From a checkpoint of a small transformer trained on Wikipedia: 23 layers, MLP 1152 squared ReLU.
Each number is 200 + 30 x the weight over its row's rms, rounded and kept within 0 to 999. Layers, rows and columns count from 0. The size before them is the row's rms in percent of the matrix's.

# up: layer 9 MLP up, 1152x192, rms 0.11, rows 595-647, columns 128-191
# down: layer 9 MLP down (transposed), 1152x192, rms 0.096, rows 595-646, columns 128-191
up595,047,206,229,203,223,151,154,172,213,177,157,238,168,197,182,221,234,206,228,171,268,186,276,271,188,207,191,243,231,139,209,213,180,217,160,135,179,207,227,200,204,183,200,233,195,254,222,205,254,211,160,202,194,217,171,226,168,208,147,218,194,213,192,206,212
down595,027,223,204,172,236,203,206,216,210,146,191,222,251,126,210,198,234,207,166,206,201,217,144,174,207,197,164,198,191,172,204,144,185,191,138,182,248,201,164,208,208,182,204,234,152,195,171,220,202,240,188,165,178,119,209,197,193,202,216,247,272,210,164,276,200
up596,118,238,239,193,204,178,175,163,176,224,198,212,175,197,209,238,155,191,201,173,208,227,242,196,140,240,145,239,164,204,233,188,192,152,161,233,202,189,143,183,158,228,169,216,276,169,226,215,247,188,137,232,220,198,162,182,183,211,201,224,169,229,203,206,174
down596,118,182,152,226,211,224,192,188,165,144,258,187,184,151,152,206,206,177,222,186,174,203,216,210,223,261,225,199,184,113,176,190,252,227,207,208,218,214,228,210,188,238,208,140,154,255,167,193,193,218,194,228,207,201,173,207,146,205,221,218,194,175,170,230,229
up597,105,127,151,227,231,184,171,206,225,196,192,226,185,167,218,243,169,182,158,174,185,167,175,266,207,168,238,219,155,169,199,209,198,163,190,191,152,175,172,169,198,193,166,128,223,225,295,246,238,253,141,274,200,205,214,203,210,136,195,162,192,248,193,189,218
down597,084,203,249,233,178,256,245,157,137,215,206,200,212,200,224,189,205,226,207,191,196,156,201,168,248,236,170,199,240,204,185,144,201,224,207,216,232,208,197,200,166,226,206,207,174,200,224,202,199,203,205,176,192,239,183,196,257,213,231,213,195,187,275,189,182
up598,115,200,175,171,160,230,204,177,180,147,197,192,243,150,194,239,189,196,178,214,226,191,223,255,185,241,152,210,208,152,210,205,209,215,149,189,212,184,200,214,185,138,239,201,196,181,153,209,270,215,146,207,272,245,197,234,214,174,189,215,191,184,238,140,209
down598,117,230,194,178,221,186,192,210,208,227,217,247,128,191,186,185,228,219,207,190,208,196,173,179,214,203,172,160,195,165,241,220,149,178,185,275,144,193,201,192,199,269,202,208,148,204,208,191,225,176,233,213,200,204,236,109,209,223,191,201,245,217,191,211,200
up599,116,218,185,192,236,184,189,163,142,141,194,211,199,143,185,221,192,230,237,255,207,207,175,230,223,209,175,171,244,179,197,170,159,242,170,179,253,187,129,169,234,225,177,202,184,212,164,191,189,202,174,243,287,222,154,262,202,184,190,193,238,190,209,181,221
down599,116,200,268,190,191,218,205,252,178,212,152,229,213,195,169,221,183,191,234,176,182,137,190,183,223,234,181,174,210,159,219,219,241,225,218,174,224,208,199,193,173,216,247,215,191,153,220,169,203,108,206,191,208,224,208,101,222,160,178,195,214,200,192,190,214
up600,109,216,184,194,235,184,196,173,206,187,130,217,182,221,152,208,245,180,186,213,154,176,270,176,168,244,200,189,223,187,256,190,210,188,185,208,206,119,216,197,140,194,190,187,268,204,183,255,222,218,170,189,220,208,207,234,176,194,192,133,218,207,165,143,223
down600,105,185,231,223,182,189,185,197,218,200,206,218,214,202,173,144,193,168,231,177,122,178,238,155,175,225,169,212,193,182,223,227,225,209,222,175,208,195,197,216,232,215,231,156,166,156,150,193,197,190,214,222,223,232,181,207,188,244,187,255,183,234,197,166,206
up601,123,120,210,200,180,186,143,216,214,187,174,172,242,156,168,207,233,234,183,171,163,270,212,205,172,214,183,164,259,174,220,210,180,166,201,193,196,209,238,191,183,215,210,124,209,160,182,243,235,211,163,242,197,220,163,193,191,105,157,168,188,251,163,216,193
down601,116,208,229,215,159,264,155,176,213,172,241,233,226,219,224,192,166,243,236,182,173,196,207,188,197,203,171,275,207,244,200,219,181,189,240,186,191,190,238,194,186,204,205,219,193,186,202,153,186,223,193,155,199,156,205,154,206,192,194,193,254,192,155,207,204
up602,099,183,213,196,205,207,141,210,178,157,196,216,203,204,191,238,184,199,184,163,188,203,206,206,209,188,195,225,229,193,228,202,205,176,190,174,183,169,147,212,195,175,179,220,221,216,195,172,196,202,200,240,210,224,209,153,196,174,105,138,173,242,141,230,175
down602,101,193,194,240,223,192,208,194,187,215,215,169,218,201,202,217,202,232,205,203,222,221,129,170,207,217,216,223,216,218,212,226,255,168,189,205,218,180,179,175,176,225,179,269,230,191,231,228,181,161,222,212,220,215,237,189,214,172,179,234,219,191,250,217,209
up603,107,145,221,228,167,209,183,217,234,229,194,213,224,178,200,197,156,178,210,224,188,227,201,202,174,202,183,190,200,178,186,208,207,153,189,193,172,179,219,224,165,244,234,160,222,192,224,184,253,183,213,198,220,206,225,205,223,155,203,183,239,178,179,223,238
down603,107,163,190,241,193,220,163,224,185,146,223,179,150,190,185,182,209,237,169,178,191,173,206,183,266,166,171,170,196,187,186,195,136,176,180,173,173,200,245,204,211,211,212,256,240,193,186,173,161,147,185,184,182,203,205,157,264,228,232,223,231,152,211,219,173
up604,100,124,220,205,197,171,192,158,207,211,175,232,192,201,136,197,164,223,177,212,227,207,224,181,223,214,246,202,262,219,243,237,204,159,199,227,246,197,191,213,136,244,162,198,211,269,206,237,221,217,251,189,197,171,156,220,173,158,128,160,206,194,184,217,225
down604,103,233,199,202,156,163,239,205,181,159,244,243,195,221,164,215,136,223,196,189,237,225,91,224,192,267,179,205,199,214,252,191,215,214,169,217,216,195,183,184,214,217,220,257,194,158,239,259,234,186,229,243,172,182,251,187,177,201,191,191,162,176,190,174,192
up605,057,181,183,195,176,147,158,168,188,189,174,208,197,217,160,215,186,227,179,202,223,204,192,240,186,176,181,198,213,164,234,175,187,217,173,182,213,134,221,197,151,198,218,177,226,223,250,198,240,196,197,233,240,255,162,194,190,161,152,118,180,225,148,158,209
down605,047,161,209,168,254,168,169,257,190,164,214,234,187,216,272,187,212,172,170,187,202,203,188,205,215,194,189,167,182,226,166,220,204,178,241,213,154,204,191,243,213,212,230,270,213,226,198,184,149,184,214,171,207,178,247,175,199,210,209,235,262,182,177,258,153
up606,108,181,177,159,228,156,172,212,168,184,232,222,224,214,158,205,171,182,197,229,195,202,207,294,218,206,217,206,218,161,220,204,222,198,178,185,218,223,184,210,247,200,212,232,216,146,164,201,220,170,210,250,253,187,194,217,175,130,196,203,193,204,218,155,196
down606,109,200,235,235,238,245,186,229,234,207,165,171,195,204,181,219,226,247,178,207,184,133,210,173,208,231,224,183,189,225,235,225,202,154,207,211,215,200,151,173,230,196,250,226,217,170,232,197,223,191,195,140,194,180,175,228,236,208,183,255,163,234,213,170,153
up607,095,165,221,224,220,221,145,197,232,158,129,199,205,178,227,161,205,235,211,249,254,172,193,224,229,171,231,176,182,200,235,202,209,152,168,152,213,224,229,228,190,196,184,258,159,211,267,234,239,224,182,230,222,226,220,160,187,173,201,159,209,188,170,182,212
down607,097,182,208,212,224,160,219,189,205,161,177,200,139,257,195,191,204,181,239,140,175,190,190,137,221,198,185,206,208,212,242,199,214,248,201,148,257,223,183,196,215,204,168,200,145,202,178,180,201,228,203,262,191,217,180,204,204,153,173,196,212,177,198,222,223
up608,055,204,221,203,181,181,159,181,238,189,166,242,191,166,190,218,242,194,215,193,226,228,233,238,176,188,197,214,206,161,232,130,217,202,153,161,226,165,219,180,195,187,200,236,266,219,211,226,253,206,182,220,197,230,173,232,212,170,169,167,155,227,182,178,226
down608,042,221,175,170,190,201,202,213,212,250,200,243,201,174,247,178,214,185,179,163,197,154,211,220,195,155,204,199,155,184,194,177,173,208,166,215,193,203,219,235,267,221,175,166,204,169,190,177,268,210,236,175,190,213,226,201,185,216,223,242,201,185,173,201,206
up609,047,194,239,156,153,188,157,194,217,208,226,255,204,190,187,223,182,215,141,191,226,200,213,213,181,213,228,204,196,180,210,169,175,223,202,180,209,206,218,166,182,228,186,202,244,212,229,206,184,192,196,229,273,188,219,219,225,203,190,166,177,240,149,180,244
down609,031,199,140,238,169,219,216,232,140,161,203,184,170,198,259,202,205,226,211,219,178,225,182,229,243,187,173,224,161,205,199,203,200,160,202,181,193,178,250,191,207,209,244,178,232,191,162,184,194,186,224,165,215,191,219,203,176,206,209,196,184,158,195,170,137
up610,107,195,219,171,129,205,226,249,180,229,228,228,202,186,208,216,195,202,111,229,200,285,214,223,196,195,173,194,207,202,217,188,215,145,192,174,195,174,203,244,172,232,204,150,211,195,204,174,276,210,182,204,236,218,210,225,242,210,193,152,209,197,193,202,202
down610,110,236,231,207,217,142,217,188,216,202,208,131,199,172,233,240,221,171,220,168,220,201,273,201,239,230,210,210,169,162,192,223,219,192,166,216,262,237,181,185,169,207,184,177,232,224,196,212,246,195,167,228,173,222,252,238,173,193,217,174,165,220,221,207,226
up611,049,152,175,220,191,196,143,185,198,148,177,214,206,203,163,241,179,226,180,169,223,191,220,208,237,197,199,214,244,174,247,160,159,184,187,193,245,160,203,189,226,221,230,155,243,197,182,221,222,203,217,243,249,203,179,205,225,156,134,175,173,218,192,179,249
down611,038,163,203,139,210,172,154,180,191,217,155,141,217,200,175,172,190,169,212,224,188,186,253,213,236,176,236,177,232,200,224,237,231,201,202,192,168,169,250,206,186,185,244,218,135,189,196,269,102,144,209,242,155,204,211,162,137,144,203,210,151,177,194,229,178
up612,105,215,218,194,236,175,193,137,252,190,155,178,272,198,193,195,188,213,206,136,205,179,251,176,200,180,188,170,247,187,213,193,220,190,145,146,197,148,216,166,145,173,176,199,181,227,162,294,204,257,173,223,228,205,178,175,226,202,238,157,232,216,106,186,213
down612,109,217,209,179,217,198,199,202,204,164,198,250,243,181,189,175,191,183,183,135,219,196,192,205,186,209,191,165,193,216,231,194,239,199,154,213,225,164,233,182,221,210,245,191,184,205,198,151,242,154,213,158,191,232,214,207,178,176,209,252,209,176,236,214,247
up613,047,143,228,151,211,169,161,202,208,181,204,240,253,152,153,163,165,201,194,156,249,229,213,273,219,202,203,227,236,199,213,147,188,171,196,168,240,152,231,172,208,182,219,159,267,234,181,258,208,218,190,194,207,215,165,220,198,159,158,209,194,178,181,199,229
down613,024,223,251,259,242,197,247,214,230,204,203,214,149,173,219,188,217,231,205,148,208,185,201,174,233,199,170,132,166,206,211,223,236,215,255,217,258,205,202,170,179,157,234,207,147,153,232,182,217,167,216,193,179,148,260,232,222,187,205,197,231,211,202,219,209
up614,106,184,195,151,147,156,212,198,201,167,229,196,257,136,156,226,176,172,242,206,176,270,199,236,198,246,200,188,196,194,225,167,248,242,160,157,207,149,196,181,156,166,207,196,264,195,200,198,226,210,199,199,219,224,213,203,194,150,193,136,199,198,197,187,208
down614,107,185,240,258,187,220,237,230,234,199,184,184,213,205,203,188,233,245,184,193,210,219,240,211,213,231,161,210,176,241,204,166,219,192,206,148,187,238,231,220,240,232,215,276,193,215,204,180,210,185,192,143,196,249,215,260,237,232,231,242,239,147,247,206,179
up615,107,232,206,227,174,198,187,200,171,196,179,208,191,112,238,254,221,216,184,215,227,194,185,213,225,171,202,227,170,132,261,172,179,223,132,177,222,216,136,207,175,219,193,154,237,182,235,201,231,199,147,200,237,170,182,221,171,196,207,224,169,202,219,192,195
down615,112,236,233,224,168,172,224,189,195,209,204,188,215,212,283,170,177,177,180,226,164,197,175,158,204,173,186,232,212,201,178,221,226,193,188,155,158,234,175,230,169,177,187,196,211,181,197,210,203,182,191,126,161,239,156,153,176,223,170,186,243,191,174,190,180
up616,098,205,237,234,205,162,185,232,273,196,120,198,244,164,232,187,207,189,160,225,236,214,243,243,248,232,215,170,249,176,185,177,154,156,148,197,209,215,192,209,196,207,199,189,264,258,190,226,230,196,196,197,251,193,200,293,171,202,219,199,186,178,189,196,251
down616,101,228,238,204,167,167,189,174,170,180,215,193,239,192,172,198,188,221,194,180,205,226,238,180,208,205,195,189,159,174,199,260,201,126,228,216,187,172,248,216,240,185,182,267,184,134,234,211,237,201,219,173,186,196,234,184,174,192,218,157,222,233,183,201,181
up617,115,226,198,235,200,200,188,189,191,162,219,176,194,227,237,198,215,168,214,168,205,214,234,271,211,199,100,161,219,218,246,180,247,209,99,175,244,245,122,243,160,198,169,205,207,207,155,206,232,215,149,235,206,192,246,197,172,221,196,208,233,189,201,204,213
down617,118,162,170,181,234,203,208,194,219,239,245,151,249,178,164,190,173,241,186,209,207,194,210,224,170,244,203,205,169,210,185,167,184,173,182,207,237,187,207,153,195,199,173,218,153,202,208,193,187,199,182,141,226,145,210,212,169,295,214,195,168,249,221,166,206
up618,109,184,212,221,221,217,192,197,227,167,161,206,178,194,192,197,219,212,238,197,188,155,206,185,232,188,186,238,224,203,254,184,139,209,158,184,260,136,248,209,205,252,152,186,219,159,216,179,230,236,169,239,201,202,209,252,205,205,188,175,205,204,129,224,214
down618,113,215,176,226,154,259,213,199,174,233,182,178,182,200,226,192,192,171,189,235,212,145,199,209,237,159,250,215,219,225,207,185,227,218,194,215,212,180,149,254,176,177,206,239,192,214,171,184,171,270,223,184,225,153,176,182,250,280,202,165,206,229,219,222,158
up619,102,198,243,177,150,198,218,237,193,176,180,177,218,201,220,287,208,197,216,191,253,188,196,271,211,157,187,164,222,211,172,172,180,179,196,166,216,221,251,185,189,171,173,155,219,268,207,216,224,213,211,227,165,219,220,219,183,178,173,137,235,203,123,210,186
down619,106,179,199,249,174,208,236,226,232,209,158,217,166,193,148,196,216,210,168,225,224,211,243,153,211,187,241,183,158,132,173,231,195,213,223,238,210,213,169,225,189,210,147,207,229,141,208,215,171,230,178,148,215,200,207,203,146,219,186,211,175,220,230,186,176
up620,049,153,185,229,175,210,142,198,197,200,222,256,215,213,174,218,135,205,152,185,197,219,232,218,209,177,215,192,207,197,217,162,164,221,208,176,201,194,193,204,205,206,196,180,220,236,191,256,150,175,213,214,197,189,193,228,177,221,198,197,164,203,162,194,211
down620,031,242,165,168,153,216,180,227,249,272,174,181,181,189,215,188,263,207,236,149,202,213,205,185,186,187,159,233,167,234,164,201,191,163,262,162,161,221,227,180,163,181,215,204,205,185,208,193,204,217,176,175,197,216,263,146,149,213,196,227,214,153,218,205,202
up621,109,222,227,182,199,203,182,189,164,165,194,202,232,164,212,216,204,223,186,192,179,235,192,202,207,175,170,160,238,170,214,147,166,199,196,166,156,195,215,207,243,140,227,256,202,243,166,163,140,188,169,234,195,217,173,208,188,160,203,205,152,180,208,237,167
down621,110,201,194,212,183,224,151,200,228,197,196,198,163,152,212,131,229,208,203,204,211,189,231,215,243,183,215,172,213,160,234,235,169,196,171,184,192,181,209,250,193,141,208,203,206,219,175,238,201,205,215,180,264,156,210,205,151,214,190,212,167,270,156,239,207
up622,085,237,238,220,249,188,193,196,152,184,208,227,192,145,159,235,156,232,184,192,204,192,259,254,169,243,199,227,192,194,160,180,189,207,243,123,217,187,182,236,213,174,182,177,169,222,221,185,156,201,186,240,232,150,176,238,209,172,228,236,192,245,206,193,197
down622,089,134,153,146,205,213,175,180,205,203,159,172,182,228,213,224,210,193,166,155,187,188,223,160,207,154,140,228,222,193,192,209,210,150,207,245,201,159,250,157,152,227,183,214,198,214,229,209,215,172,212,179,202,225,235,175,197,199,157,180,203,149,222,173,237
up623,106,216,190,224,190,200,151,188,196,249,182,191,198,216,179,196,186,193,242,222,190,222,191,219,200,145,164,217,248,187,218,181,238,177,216,213,226,200,210,230,145,240,175,155,201,225,223,208,154,209,207,229,226,279,206,203,168,145,168,174,179,196,187,195,275
down623,107,166,261,205,256,198,255,181,170,239,197,203,206,175,171,180,204,184,205,228,164,208,144,191,208,241,203,163,198,171,168,221,203,244,213,250,222,182,164,181,178,145,254,187,240,171,195,209,217,214,203,238,191,189,173,169,191,210,271,205,166,197,224,206,168
up624,051,174,199,178,174,160,147,175,200,136,165,218,253,220,179,230,167,201,217,212,223,234,248,241,198,188,231,184,235,213,205,199,167,177,198,151,175,190,205,202,211,231,232,201,223,194,224,220,221,218,215,231,226,249,191,195,236,186,177,213,156,251,156,185,244
down624,034,216,199,201,218,178,226,150,192,162,232,199,167,167,195,208,179,208,225,225,255,203,174,234,221,220,167,198,210,168,194,206,183,218,196,193,168,197,184,190,197,174,164,249,164,218,218,208,186,207,262,240,229,215,197,129,223,238,219,207,203,195,193,193,183
up625,109,215,196,163,176,185,169,186,247,253,195,244,246,198,161,187,204,183,201,171,185,218,200,208,213,175,159,263,226,140,225,201,170,156,182,149,188,171,158,164,227,252,173,184,213,175,213,220,199,245,182,231,199,220,152,215,218,179,213,193,208,199,190,173,265
down625,107,191,222,195,157,246,216,200,233,187,195,270,211,247,213,229,214,263,224,216,193,229,180,174,174,236,246,238,197,142,170,187,235,242,192,164,134,223,200,215,206,242,167,218,221,168,203,148,209,215,171,206,168,168,214,182,188,167,192,149,276,204,188,205,208
up626,097,175,215,210,250,225,154,200,178,181,177,225,220,188,189,184,176,211,190,158,202,177,159,185,187,190,190,196,218,183,284,168,212,193,185,172,211,226,202,198,174,213,188,200,241,237,176,194,234,239,171,203,204,187,224,248,185,238,163,165,207,186,210,187,183
down626,099,193,170,241,223,248,232,193,234,209,212,184,200,167,193,211,209,202,176,189,196,215,200,136,200,171,233,183,175,232,197,251,119,256,177,189,179,175,259,230,214,199,223,164,195,223,197,205,179,202,185,151,201,230,174,231,215,229,240,229,219,212,246,185,219
up627,102,204,231,161,199,187,209,223,194,209,224,213,208,203,249,239,220,158,169,164,196,202,212,195,163,165,205,170,215,209,244,165,202,218,185,177,258,164,169,245,194,196,235,216,235,222,242,162,196,244,198,219,216,220,232,230,194,207,186,193,197,190,136,139,238
down627,106,188,100,180,229,211,188,165,176,222,182,204,179,239,180,167,196,205,222,199,261,140,236,195,200,211,217,240,220,224,164,186,238,177,195,219,189,197,175,142,177,205,200,230,237,190,200,236,225,167,157,165,184,240,251,172,239,193,242,221,168,218,181,244,195
up628,048,159,191,173,198,148,140,154,181,202,190,176,197,200,187,227,149,214,187,157,244,216,227,209,172,199,238,167,174,183,199,149,197,174,153,159,222,215,181,188,172,193,222,172,239,207,187,188,228,198,142,209,282,195,188,219,178,183,151,161,196,246,169,160,213
down628,034,188,204,219,221,196,169,221,217,239,189,212,182,218,213,160,191,158,188,229,239,194,238,256,221,221,156,202,233,173,161,165,201,204,186,197,110,185,211,211,189,271,219,196,124,207,227,250,169,191,191,160,213,122,189,159,180,217,225,203,148,198,175,245,189
up629,096,134,191,215,172,225,212,192,211,225,220,166,203,218,236,204,215,266,194,185,239,205,207,199,197,192,247,185,214,194,224,168,160,215,223,163,183,269,234,184,144,235,195,188,174,244,221,186,185,172,184,224,177,204,203,198,110,208,176,138,216,204,141,205,198
down629,100,213,199,200,255,147,221,261,166,204,177,224,206,195,216,248,196,172,174,169,165,182,221,170,186,225,208,216,234,213,203,219,165,252,208,245,245,174,179,179,193,209,199,207,189,212,195,167,194,178,193,187,185,222,228,190,227,200,223,201,153,208,225,145,213
up630,102,157,209,166,238,198,173,212,222,203,183,252,223,231,219,232,253,215,153,184,190,142,228,231,211,178,227,236,245,150,202,162,198,170,204,226,208,179,243,231,204,200,169,174,210,239,207,164,188,171,200,269,234,188,197,206,193,183,113,179,231,169,185,197,202
down630,106,214,161,241,211,191,222,192,236,166,204,243,163,221,254,256,254,206,174,270,150,177,177,203,176,135,209,195,230,227,174,193,203,220,210,221,172,219,162,192,243,184,224,168,214,198,208,237,201,142,214,158,232,234,201,208,163,166,281,243,200,170,189,198,258
up631,050,198,211,205,201,176,169,221,173,176,170,261,176,159,190,240,181,210,176,173,219,238,244,203,193,191,160,223,220,187,241,117,194,247,180,192,183,162,180,208,175,174,202,160,232,178,198,207,202,222,165,182,247,211,197,193,217,153,170,157,156,228,195,181,226
down631,042,175,220,230,172,176,207,172,172,227,219,213,209,241,203,111,191,242,141,235,230,207,138,151,248,225,194,185,197,155,190,186,197,180,218,210,191,212,191,234,209,205,200,249,223,210,240,159,207,181,237,228,204,175,201,219,275,200,218,274,201,181,163,228,221
up632,108,191,181,162,159,182,224,212,218,199,207,228,202,136,192,202,139,206,188,174,185,227,220,232,210,207,191,212,218,209,258,166,250,145,170,242,213,164,207,217,173,185,191,183,257,213,252,217,256,159,190,220,207,197,221,227,215,171,213,208,178,222,225,224,230
down632,110,220,203,193,218,205,185,193,176,157,192,139,182,223,202,196,240,248,221,228,138,148,218,155,195,207,222,174,218,187,221,209,232,170,210,207,177,220,245,159,209,188,194,195,160,197,148,185,181,202,182,192,230,157,166,198,247,180,260,262,241,168,164,185,180
up633,097,180,217,197,208,255,179,159,246,245,152,205,219,196,156,169,196,215,163,193,181,227,246,223,205,197,206,204,215,164,197,207,192,177,184,160,203,235,203,215,209,212,152,178,195,246,203,223,177,185,145,201,190,170,181,188,153,143,190,188,176,183,155,225,232
down633,105,212,161,241,220,210,200,195,215,234,188,219,210,188,179,139,216,205,171,199,170,181,231,236,225,253,218,174,187,195,217,116,157,218,216,207,157,232,147,257,248,187,231,177,230,194,215,218,217,178,229,135,207,192,167,192,222,148,200,184,187,161,200,167,203
up634,101,187,227,196,118,198,126,161,184,199,182,239,183,188,256,208,210,173,232,207,185,268,193,206,249,162,174,188,230,158,231,207,234,209,181,160,194,184,222,224,134,227,177,198,189,238,226,220,193,189,182,232,230,211,188,242,157,217,181,149,213,186,172,218,165
down634,104,210,234,214,156,251,226,171,183,203,201,214,200,192,207,203,210,207,177,193,155,197,178,174,176,195,205,221,158,233,188,190,226,235,247,191,203,208,120,170,231,186,232,183,175,195,187,207,166,171,279,200,257,167,218,211,184,242,219,157,239,214,217,205,215
up635,099,150,194,207,239,171,191,165,241,212,211,200,238,185,158,218,169,205,214,184,258,195,187,227,221,178,181,240,250,165,225,196,242,171,232,225,228,239,168,189,181,250,153,211,171,231,250,242,200,178,226,220,186,212,195,266,171,235,153,187,240,194,212,199,241
down635,104,176,192,182,180,214,192,203,185,150,224,221,180,196,175,179,188,139,223,227,189,220,161,157,221,208,202,213,161,160,215,193,275,224,231,208,207,240,148,157,180,223,177,195,225,194,206,219,182,221,245,172,203,165,192,167,219,223,146,230,196,208,183,197,143
up636,116,186,146,203,182,223,144,171,213,230,162,183,222,196,224,154,206,192,192,184,214,187,203,190,233,204,208,223,234,181,236,112,212,232,125,138,221,188,173,145,150,210,162,160,197,256,198,171,200,218,145,193,229,184,130,283,210,187,109,148,177,181,151,198,213
down636,117,198,215,211,225,207,211,161,224,230,220,186,177,199,211,210,216,237,235,192,174,227,209,221,210,230,167,188,178,215,232,158,137,207,185,234,208,218,143,216,207,235,208,218,156,206,267,203,169,194,220,215,129,192,138,179,233,249,185,228,249,187,212,229,199
up637,101,215,190,187,159,237,182,198,216,170,236,209,172,171,191,217,177,183,210,179,243,200,173,190,219,137,158,165,182,177,201,203,188,147,208,196,195,152,226,192,163,188,212,248,147,231,176,205,203,175,169,203,181,198,194,215,251,227,178,211,224,260,149,168,212
down637,106,157,206,198,228,213,210,183,183,183,245,162,184,192,258,211,185,184,181,200,222,198,200,204,235,235,257,163,200,221,167,214,188,209,260,199,179,221,205,192,213,199,223,179,187,252,183,198,183,202,223,158,240,203,153,171,263,233,260,153,145,231,165,184,170
up638,114,209,208,196,219,178,169,164,134,158,231,262,222,224,206,183,204,207,218,173,228,195,233,254,220,155,223,224,193,164,206,160,228,196,199,160,229,221,159,208,220,169,168,227,209,224,197,142,198,228,199,228,247,186,157,245,186,203,213,210,211,215,227,158,201
down638,117,234,204,248,237,183,197,206,195,195,183,213,194,200,250,231,195,238,168,206,218,244,242,158,176,196,214,207,186,170,150,252,198,233,202,210,141,251,220,188,196,237,224,169,190,207,206,170,242,215,260,168,154,166,185,210,202,232,206,193,190,162,203,178,178
up639,050,166,230,216,169,204,159,184,167,220,204,226,227,166,162,184,192,218,214,208,200,221,234,274,154,149,205,190,240,183,224,189,188,209,194,155,218,182,173,189,158,226,204,202,227,188,222,215,196,172,178,238,226,186,193,175,266,194,149,182,176,242,156,168,192
down639,032,247,217,176,196,229,221,207,173,195,186,203,177,217,233,164,202,193,202,171,198,172,219,147,254,170,253,198,182,183,180,154,159,186,165,152,222,174,273,176,204,131,165,179,202,176,217,189,130,193,209,193,181,139,251,183,204,140,212,206,216,207,178,192,174
up640,115,156,147,226,208,202,171,231,236,178,119,184,188,191,222,278,182,220,175,154,224,191,206,232,217,183,214,163,251,152,166,220,207,209,200,206,239,231,240,220,178,231,157,211,202,194,192,247,196,255,215,239,195,209,230,260,207,191,218,158,241,212,158,211,241
down640,114,188,227,191,166,191,193,169,180,191,187,199,207,174,208,230,205,230,202,151,221,200,151,180,223,220,177,198,195,128,222,200,214,228,205,167,205,210,208,273,172,245,219,232,191,177,167,187,196,173,183,196,209,186,190,190,202,250,217,231,163,245,182,231,225
up641,101,218,217,186,154,183,139,215,238,196,222,249,168,218,194,210,165,215,195,172,192,237,232,209,183,203,254,240,186,177,181,196,152,156,179,192,193,177,229,182,199,200,176,154,231,262,188,183,234,259,255,171,232,202,168,159,263,226,151,228,204,181,104,190,214
down641,100,176,222,175,195,161,227,220,235,153,251,203,241,215,200,191,222,251,208,209,156,145,236,147,205,243,203,159,229,153,202,220,212,224,167,236,218,215,172,165,204,200,191,196,194,190,203,206,164,200,198,191,169,208,175,198,207,177,221,203,171,201,237,156,139
up642,090,175,165,207,184,183,217,230,185,202,179,242,144,175,180,162,238,221,221,229,205,221,176,180,193,294,222,209,148,185,241,215,239,245,201,161,183,215,164,215,225,175,223,205,226,179,199,228,218,197,229,190,213,213,149,186,233,177,211,240,143,192,211,175,238
down642,101,196,156,191,166,182,170,162,216,180,192,211,181,180,219,212,231,165,213,218,167,150,190,192,226,204,261,216,233,198,174,226,212,209,194,204,218,156,189,212,174,222,196,163,219,169,169,208,212,202,178,190,216,188,266,181,184,170,162,133,212,192,170,157,140
up643,105,139,216,171,201,164,183,131,174,195,209,188,228,238,205,218,228,195,237,189,209,208,204,203,204,182,200,163,252,191,254,145,208,210,179,159,252,239,216,198,232,242,166,235,195,229,170,173,210,153,211,301,179,212,222,161,183,207,170,163,208,166,182,212,249
down643,107,205,192,222,201,194,190,220,196,209,257,195,238,182,199,175,242,184,202,277,190,175,225,188,255,162,187,189,214,202,205,217,197,197,192,212,189,186,213,196,233,184,222,225,159,183,217,216,166,202,175,231,200,206,232,191,188,264,201,196,188,220,166,212,148
up644,092,180,201,185,210,182,162,217,244,226,196,255,194,238,227,194,224,166,165,215,200,197,175,242,200,171,214,170,212,202,269,220,207,215,170,199,304,169,171,193,205,240,155,174,197,187,240,210,214,243,202,209,197,203,198,211,224,155,219,169,191,218,180,158,245
down644,093,178,227,273,216,228,196,166,183,212,198,173,163,181,160,232,185,188,200,222,226,161,206,157,196,201,157,212,203,181,155,181,220,204,208,191,208,213,190,144,213,191,238,177,156,185,213,187,229,180,222,206,215,200,196,193,210,166,182,208,199,171,171,230,185
up645,104,192,197,189,169,224,192,202,167,132,193,171,208,178,234,262,223,179,218,225,225,230,193,228,222,165,188,143,265,133,230,145,175,228,210,220,242,157,187,193,175,208,176,184,193,225,194,197,190,181,206,217,201,259,225,226,236,204,197,189,219,187,191,210,190
down645,109,245,246,196,153,152,216,215,212,205,204,207,210,240,235,209,210,200,223,199,246,185,186,241,208,203,237,200,205,174,178,279,181,174,203,173,225,215,239,187,194,178,225,248,215,213,235,193,200,217,167,174,148,183,207,197,251,192,210,197,214,195,149,200,212
up646,109,132,173,158,225,152,172,171,179,189,236,207,245,208,207,158,192,191,234,193,254,183,229,203,211,179,211,189,199,176,196,201,198,236,199,224,217,221,230,228,193,175,211,173,237,245,244,153,169,229,166,236,223,215,194,237,167,247,160,155,190,170,188,185,193
down646,109,255,200,220,201,171,227,244,198,173,170,147,182,155,191,179,228,192,189,241,185,157,168,234,213,234,224,159,200,170,198,183,198,222,219,191,168,222,156,258,224,205,269,227,243,193,170,194,241,140,177,246,180,264,193,198,236,207,200,210,185,230,197,199,177
up647,118,174,245,207,165,190,187,154,159,174,185,276,229,204,160,219,235,161,172,191,207,271,200,212,201,162,158,188,196,197,229,141,227,226,174,173,219,193,166,201,219,207,230,197,193,176,187,201,193,181,201,193,261,222,175,203,173,210,179,199,197,223,208,211,204